{"d_mlp": 1024, "norm_eps": 1e-06, "rope_base": 4220.0, "rope_fraction": 0.25, "init_std_up": 0.0352, "optimizer": "adam_atan2", "lr": 0.00134, "beta2": 0.95, "final_lr_fraction": 0.02, "train_tokens": 925300000, "dataset": "wikipedia_en"}
Each number is 128 + 24 x the weight over its row's rms, rounded and kept within 0 to 255. Layers, rows and columns count from 0. The size above them is the row's rms in percent of the matrix's.

# layer 11 attention query, 384x256, rms 0.0664, rows 243-255, columns 0-127
size [101  89 110  93 103 104 108  87  97 108 104  99  95]
[[127 118 140 124  97 144 146 158 114 119 125 160 175 144 160 136 160 131 122 161 131 119 119 160 156 141 121 145 149 115 157 119 136 188 120 104 117 175 152 113 162  88 140 124  86 101 118 148  83 145 136  99 134 124 129 132 129 126 130  89 150 130 119 121 126 111  90 191 127  53 116 130 124 131 146 111 137 117 137 177 102 134 117 162 109 106 106 153 119 144 135 119  93  73  90 134 132  78 124 145 166 113  84 120 103 131 168 128 138 167 134 134 111 167 168 110 123  96 101 133 135 138 138 132 136  92  87 128]
 [ 76 165 130 138  97 117 141 150 136 140 121 161 103 116 100 145 126 106 149  89 172 146 112 122 146 162 107 138 119  97 142 105 130 117 166 138 122 121 130 132 141  66 146 110 131 119  93 112 169 114 168 146 120 141  57 124 101 151 110 110 140 136 164 139 131 142 126 124 152 160 124 153 126 143 115 148 173  89 150 120 117 120 112 154 111 104 105 135 146 126 155 116  88  92  76 112 147 149 118 103 107 127 119 127 108 126 130 134 119 118 125 149 140 125 107 135 121 124 119  86 148 152 126  95 105 134 109 142]
 [165 108 139  94 138 108 139 137 136 104 141 111 119 141 133 109 131 115 127 121  87 103 118 157 156 174 177 144 116 127 180 108 166  88 122  98 129 123  86 163 173 144  77 113  99 140 112 124 133 139  97  67  96 103 131 120 127 120  96 181 126 151 132 132 139 161 165 147 139 107 132 110 147 130 145 124 112 148 130 121 127 122 137 160 127  95 139 138 134 126 181 141 113 150 121 160 163 123 169 138 121 119 131 133 102  86 146 100 135 100 110 145 146 158  80 169 115 121 132 101 135 105 133 114 146 142 108 110]
 [214 142 155 115  95 161 151 120 125 143 155 134 153 122 174 121 106 135 108 114 154 124 166 145 152 124 161 108 146 165 140 161 121 131 142 106 126 127 100 123 105 167 112 175 196 125 125  95 148 145 144 130 109 119 113 148 115 162 126  70 125 122 119  58 173 146 130 155  75 175 149 122 133  69  96 130 103  90 120 167 157 126  68 154 124 141 159 115 125 146 104 125 112  94 138 139 124 121 111 148 117 151 131 147 109 172 105 122 141 165 173 135 147 130 169 143 152 105 103 137 143  98 152 125 124 131 122 126]
 [180 131 136 176 119 168 142 115 148 147  87 149 123 106 156 138 149 162 125 119 155  77 121 128 132 138 137 167 159 108  99  97 112 146 112 144 103 163 141 118 120 109 135  95 115 103 106 125 134 114 120  97 144  99 145 139 117 158 102  98 129 144 120 126 161 141 133 158 114  99 105 149 165 134 144 132 165  83 127  93 107 111 104  89 135 121 149 118 134 159  92  87  98  97 136 133  62 121 137 147 128 126 136  78 146 150 168 123 120 144 145 108 119 157 122 159 147 153  92 141 120 127 109  97 145 122 112 120]
 [101 109 115 116 159 140 137 139 150 101 124 100 109 104 116 137 136 120 112 102 144 118 103  74 114 100 113 135 122 151 104 136  92 111  95 175 165 106  89 100 117 120 130 172 139 128 106 104 129 113 112 143  88 145 122  95 149 125 112 154 123 146 153 104 135 122 137 113 118 168 106 153 123 155 144 141 108 127  87 110 124  83 183 165 127 102 128 141 132 142 123 117 135 100  97 134 126 138 175 136 137 129 118 179 139 132 108 150 123 125 123 135 163 135 133 144 120 145 148  94 111 161 121 109 159 149 130 108]
 [112 125 110 160 161 132 157 102 125 166 113 134 114 124 131 169 115 127  99 110 102 113 138 111 115 134  98 136 104  84 153 153 177 145 114 177 183 133 175 170 142 129 209 121 133 138 114 105 134 152 196 167 118 159 133 101 139 148 129 140 132 126 148 125 156 148 150  92 137  79 100 145 112 132 124 102 116 142 113 161 124 163  94 167 105 133 168 128 158 109 163 136 124  97  83 143 109 154 103 119 166 140 165 138 138 184 133 141 115 176 116 144 105 122 142 131 126 141 136 101 153  89 141 123 135 137 145 117]
 [ 98 107 112 118 129 142 152 154 156  87 127 152 144  91 172 154 149 126 112 159 143  92 122 146  95 101  90 118 113 121 117 138 133 107 133 138 127 131 118 108 179 101 136 117 114 119 131 135 120 118 124 136 138 125 165 111 121 146 115 143 150  95 121 145 106 132 139 105  93 140 105 131  90 170 124 133 164 145 113 108 135 112 104 105 151 121  96 140 130 119 106 127 113 191 113 102 137 109 133 114 160 135 111 141 122 125 189 107 133 125 153 128 143 151 129 123  81 136 121 131  77 189 106 176 156 143 181 131]
 [146  93 128 162 107 149 125 135 103  58 147 119 132  99 142 133 128 112 142 130 110 112 123 103 129  75 109  95 154 119 136 141 127 147 108 135 124 118 173 133 124 119 137 120 106 168 102 102 131 124 124 150 128 124 147  50 132 134 148 165 128 132 130 127 143 120 119 171 119  90 149 177 135  81 104 102  99 151  92  97 113 140 125  93 156 131 137 108 108 171 134 176 113 103 127 123 129 123 122 154 153 122 129 139  97 130  97 156 142  75 127 145 147 168 127 134 153 141 165 142 154 131 146 157 144 157 116 103]
 [155 142 105  99 131 176 113 177 123 124 147 131 104 123 154 138 136  70 142 161 116 124 120 134 100 151 139 148 124 103 118 116 139 118 122 103 132 146 117 126 139 139 143 148 159 147 164  89  84 146 130 134 146 130 116 105 137 136 142  91 139 102 139 126 116 120 130 113 135 107 159 128 112 131 129 123 140 158 136  92 138 181 135 167 116  88 175 108 126 156 150 129 108 104 113  82 130 120  68 139 130 120 171 143 137 128 151  98 123 114 122 123 102 112 110 127  49 163  98 148 133 152 137  66 118 136  88  98]
 [ 89 120 129 139 147 143 158 123  92  88 163 136 157 160 117 111 125 136 145  97 106 145 147 166  83 149 115 127 138 125 175 111 159 118  94 131 143 107 128 134 167 132 140  86 107 124  77 159 137  93 143 119 101 135 135 106 128 136 118 131 125 132 139 124  93  98 128 128 106 114 115 111 127  99 124 149 113 105 119 132 167 138 125 137 146 133 134 125 151 141 121 150 104 163 127 148 147  93 143 125 172 141 130 141 131 115 133 141 146 153 138 143 141 147 108 104 134 115 126 127 146 183 128 137 140  82  95 120]
 [120 137 102 155 141 145 161 175 108 178 169 132 145 104 132 188 150 139 144 101  93  55 112 117 111 133  78 159 125 121 135 126 149 147 146  80 175  97 128 152 105 136 142 170 186 138  92 113 152 156  52 123 137 111 123 109 104 139 133 105 125  86 133 163 116  83 103 156  96 148 126 129 119 130 151 134 110  95 147 141 199 110 151 164 120 121 151 142 108 133 113 132 151 135 135 156  95 109 129 128 100 118 136 135 128 138 111 144 156 113 114 159  99 134 147 119 108 136 162 132  84 135 135 120 117 133 106 136]
 [141 117 171 168 114  97 124 154 133 166 141 158 144 123  88 134 131 114 106 104 163 116 134 147 140 134 125 146 142 108 133 124  96 110 142  99 132 171 164 130  83  85 127  72 129 102 145 118  86 144 138  96 114 128  80 129 141 156 151 165 140 130 105 169 144 125  86  78  87 142 134  90 142 128 134 164 145 141 156  99 138 182 110 120 157 125 147 158 107  96  94 125 132 141 132 140 134 140 104 119 139 125 119 134 136 100 148 125 173 105 129 179  85  79 135  91  78 145 140 100 161 119 115 146 153 118  90 106]]
# layer 11 attention key, 384x256, rms 0.064, rows 243-254, columns 0-127
size [102  89 112  94 103 104 106  90  97 110 106 101]
[[138  83 146 131 150 135 119 125 132 127 138 127 122 141 130 121 131  91 134 123 191  99 131 146 152  86 120 134 139 138 142 108 118 162  98 125 110 140 113 131 110 129 162 125 126 177 149 137 131 131 164 138 128 156 121 131 154  99 113 128  97 128 158 134 163 172 127 113 111 154 102 154 111 139 208 111 104 132 121 121 142 121 123 198 162 138 130  89 151 112 137 121 146 116 125 115 110 146 113 126 124  98 114 157 149 170 148 125 153 153 137 105 140 136 110 119  93 157 140 147 114  94 113  69 109 143 108 129]
 [101 123 127 177  94 109 122 127 123 132 170 139 143 134 145  98 109 114 127 123 149 134 107 134 113 164 152 149  87 106 152 176 125 120 105 146 165 130  99 138 121 131 105 138 142 125 132 137 123 134 101 178 139  90  83 125  90 127  87 164 131 108 126 170 151 131 114 113 117 101 106  91  70 136 162  89 174 105 103 146 152 147  79 138 180 128 130 167 118 110  98 150  85 112 117 128 143 130 133 109 122 147 119 131 139 153 143  98 116 127 101 140  98 119 114 131 155 148 132 157 137 142 135 143 155  97 159 103]
 [186 115 147 114 105 162 119 131  91 133 162  86 101 132 133 139  88 106 144 137 110 153 150  83 144 140 126 110 101 129  94 106 113 174 130  88  77 112 181 150 131 160 119 110 122 161 131 123 175 165 150 142 115 102 124 117 162 150 103 133 133 120 112 130 139 142 122 141 129 162 137 136 138 154 153 137 124 100 129 118 110 115 129 110 127 182 129 142 132 143 115 124 104 108 141 134 115 145 142 118 147 119 136 189 151 101 112 100 102 193 127 123 189 119  86 147  89 127 123 132 172  96 143 136 105 166 127 136]
 [166 155 156 101 135 131 116 148 171 151  67 110 156 100 107 103 136 164 122 129 134 119 146 106 144 117  89 117 142 177  66 106 150 114  94 138 140 135 129 171 149 134 162 143 130 108 112 106 113 159 141  85 126 125 133 146 140 148 128  76 138 159  99 105 130 145  87 163  93 157 172 156 149 131 118 177  83 158 116 106 125  92 131 109 139 169 203 119 113 116 117 144 120 135 123 123  76 124 129 134 114  80 118 124 119 129 149  98 114 127 130 109 170 127 155 130 138 112 170 115 152 128 119 111 141 103 109 117]
 [126 141 114 158 116  84 143 109 139 172 116 167 122 134 165 132 147 150 130 126 122 116 107 139 140 141 131 157 103 161 128 135 106 111 131  82 128 119 147 175 126 103 194 121  66 112 141 130 133 130 130 109 117 139 127 101 119 103 151 155 114 172 124 139 168 150 125  98 133 104  99  78  90 140 137 107 166 116 126  97 128 136 129 176  98 113 184 167 130 117 113 118 138 119 123 126  98 149  90 164 126 147 127 156 149 124 152 126 152 119 105 144 165 170 157  78 131 108 137  86 134 120 134 137  88 112 116  82]
 [ 95 181 108 139  80 117 160 148 148 124 122 131 161 203  99 141  95 136 125 136 107 138 118 120 153 157 178  73 109 130 129 135 116  89  92 162 119  97 174 154 152 126 138 112  53 101 153 120 145  90 126 113 124  79 158 133 137 167 146  81 128 126 110 156 113  97 153 112 128 102 154 101 152 154 121 148 140  98 135 123 119 121 131 123 131 143 127 143  97 141 117 134 107 128 129 113 118 121 100 125 131 105 100 124 142 114 140 143 114  97 145 146 128 161 146 148 127 141 159 122 118 147 108 149 140  92 101 116]
 [133 129 187 123 167 123 117  88 142 142 111 125 135 119 153 112 135 113  93 125 119 133 121 179  93  97 148 124 108 136 124 183 109 106 162 102 109 134 105 153 120 148 117 153 147 133  83 103 115  74 141 137 125 132 156  92 119 133 155 103 140 109 137 139 100 128 126 125 110 139 125 133 183 104 127 131  64 127 144 140 111  53 131 119 137 112 142 134 150 128 136 167 131 143 121  92  99 137 156 128  70 103 118 100 129 125 132 136 127 137  95 130 119 175 121 121 125  89 134 121 101 169 141 137 124 161 169 105]
 [ 77 138 166 131 108 112 115  88 113 118 186 153 115 158 131 127 123 111 139 129 118 108 110 107 108 116 207 121  93 122 146 139 127  92 119 133 125 128 110 118 119 154 165 106 114  74 159 149 123 148 150 123 155 132 112 148 155 123 144 114 128  73 155 183 158 133 129 121 155 114 109  97 128 133 151 119 157 132 152 115 124 167 136 153 178 110  87 157 108 104 112 158 171 120  80  84 149 172 101 128 154 124 120 142 138 119 110 116 119 125 153 157 127 139 161  89 116 118 138 114 122 124 147 154 104 174 109 108]
 [126 162 134 128 100 187 172 109 132 113 139 120 126 111 142 100 166  95 115 122 117  86 147 116 145 121  84  96 155 144 127 118  95 136 139 158 122 139 151 144 131 128 108 122  75 134  99 118 155  73 160 129 121 134  81 168 129 123 130 113 140  94  79 121 145 142  76 149 117 152 131 180 169 156 145 144 125 125 135  83 116 114 139 122 144 148  86 129 139 126 173 131 171 155 159  81 111 169 163 136 121 141 110 102 141 119 177 138 148 130 142 131 173 150 148 160 113  96 165 133 128 130  92 161 125 107 121 108]
 [141 127 152 122 140 159  93  89 130 108 120 164 115 110 111 132 113 137 156 103 122 130  99 148 123 186 129 112 122 126 106 125 129 110 100 135 189 131  98 142 140 120 161 156 128 139 159 148 152 141 176 134 136 106 100 129 159 134 130 130 118 105 175 141 106 131 132 115 137  99 107  89 125 124 144 100 139 157 124 159  89 141 100  83 113 149 116 120 106 127  82 117 114 108 137 149 155 150 156  98 156 160 145 111 116 111 139 137 119 153 143 162  80 118 145 123 111 182 117 122 123 154  89 119 112 121 101 134]
 [113 177 101 170 120 154 136 147 124  96 137  80  84 118 143 112  99  85 167 170 190  91 171  99 152 102 158 123 145 121 135 156 145 159  88 201 141 146 104 132 135 140 120  85 112 127 167 125 120 139 118 145 118  95 114 150 132 116  75 129  84 104 126 109 106 142 154 106 138  91 147 122 162 111 125 109 138 151 140 138 150 151 128 159 155 157 105  78 131 154 133 125 148 120 145 103 124 154 153 148 131 117 124 153 118 159 147 105  83 133 129 170 100  69 128 146 117 128 124 131 133 115 176 136 145 166 107 148]
 [133 167 116 116 152  89 153 135 151  90  90 137 123 149 159 144 139 143 134 120 103 140 151 145 101 113 139 123 155 147 122 135 115 169 126 105 149 146 122 122  98 112 120 145 128 125 135  99 111 123 156  78 100 155 133 150 128 149 178 132  98 149 123 133  88 121 162 136  99 106 147 145 176 144 138 155 107 140 131 138 121 160 129 108 123 134 181  68  86 182 131 116 156 116 117 136 148 118 158 130  91 124 129 122 120 135 147 136 116 104 115 131  89 174 147 128 136 164 163 121 155 106  93 115 146 123 106 139]]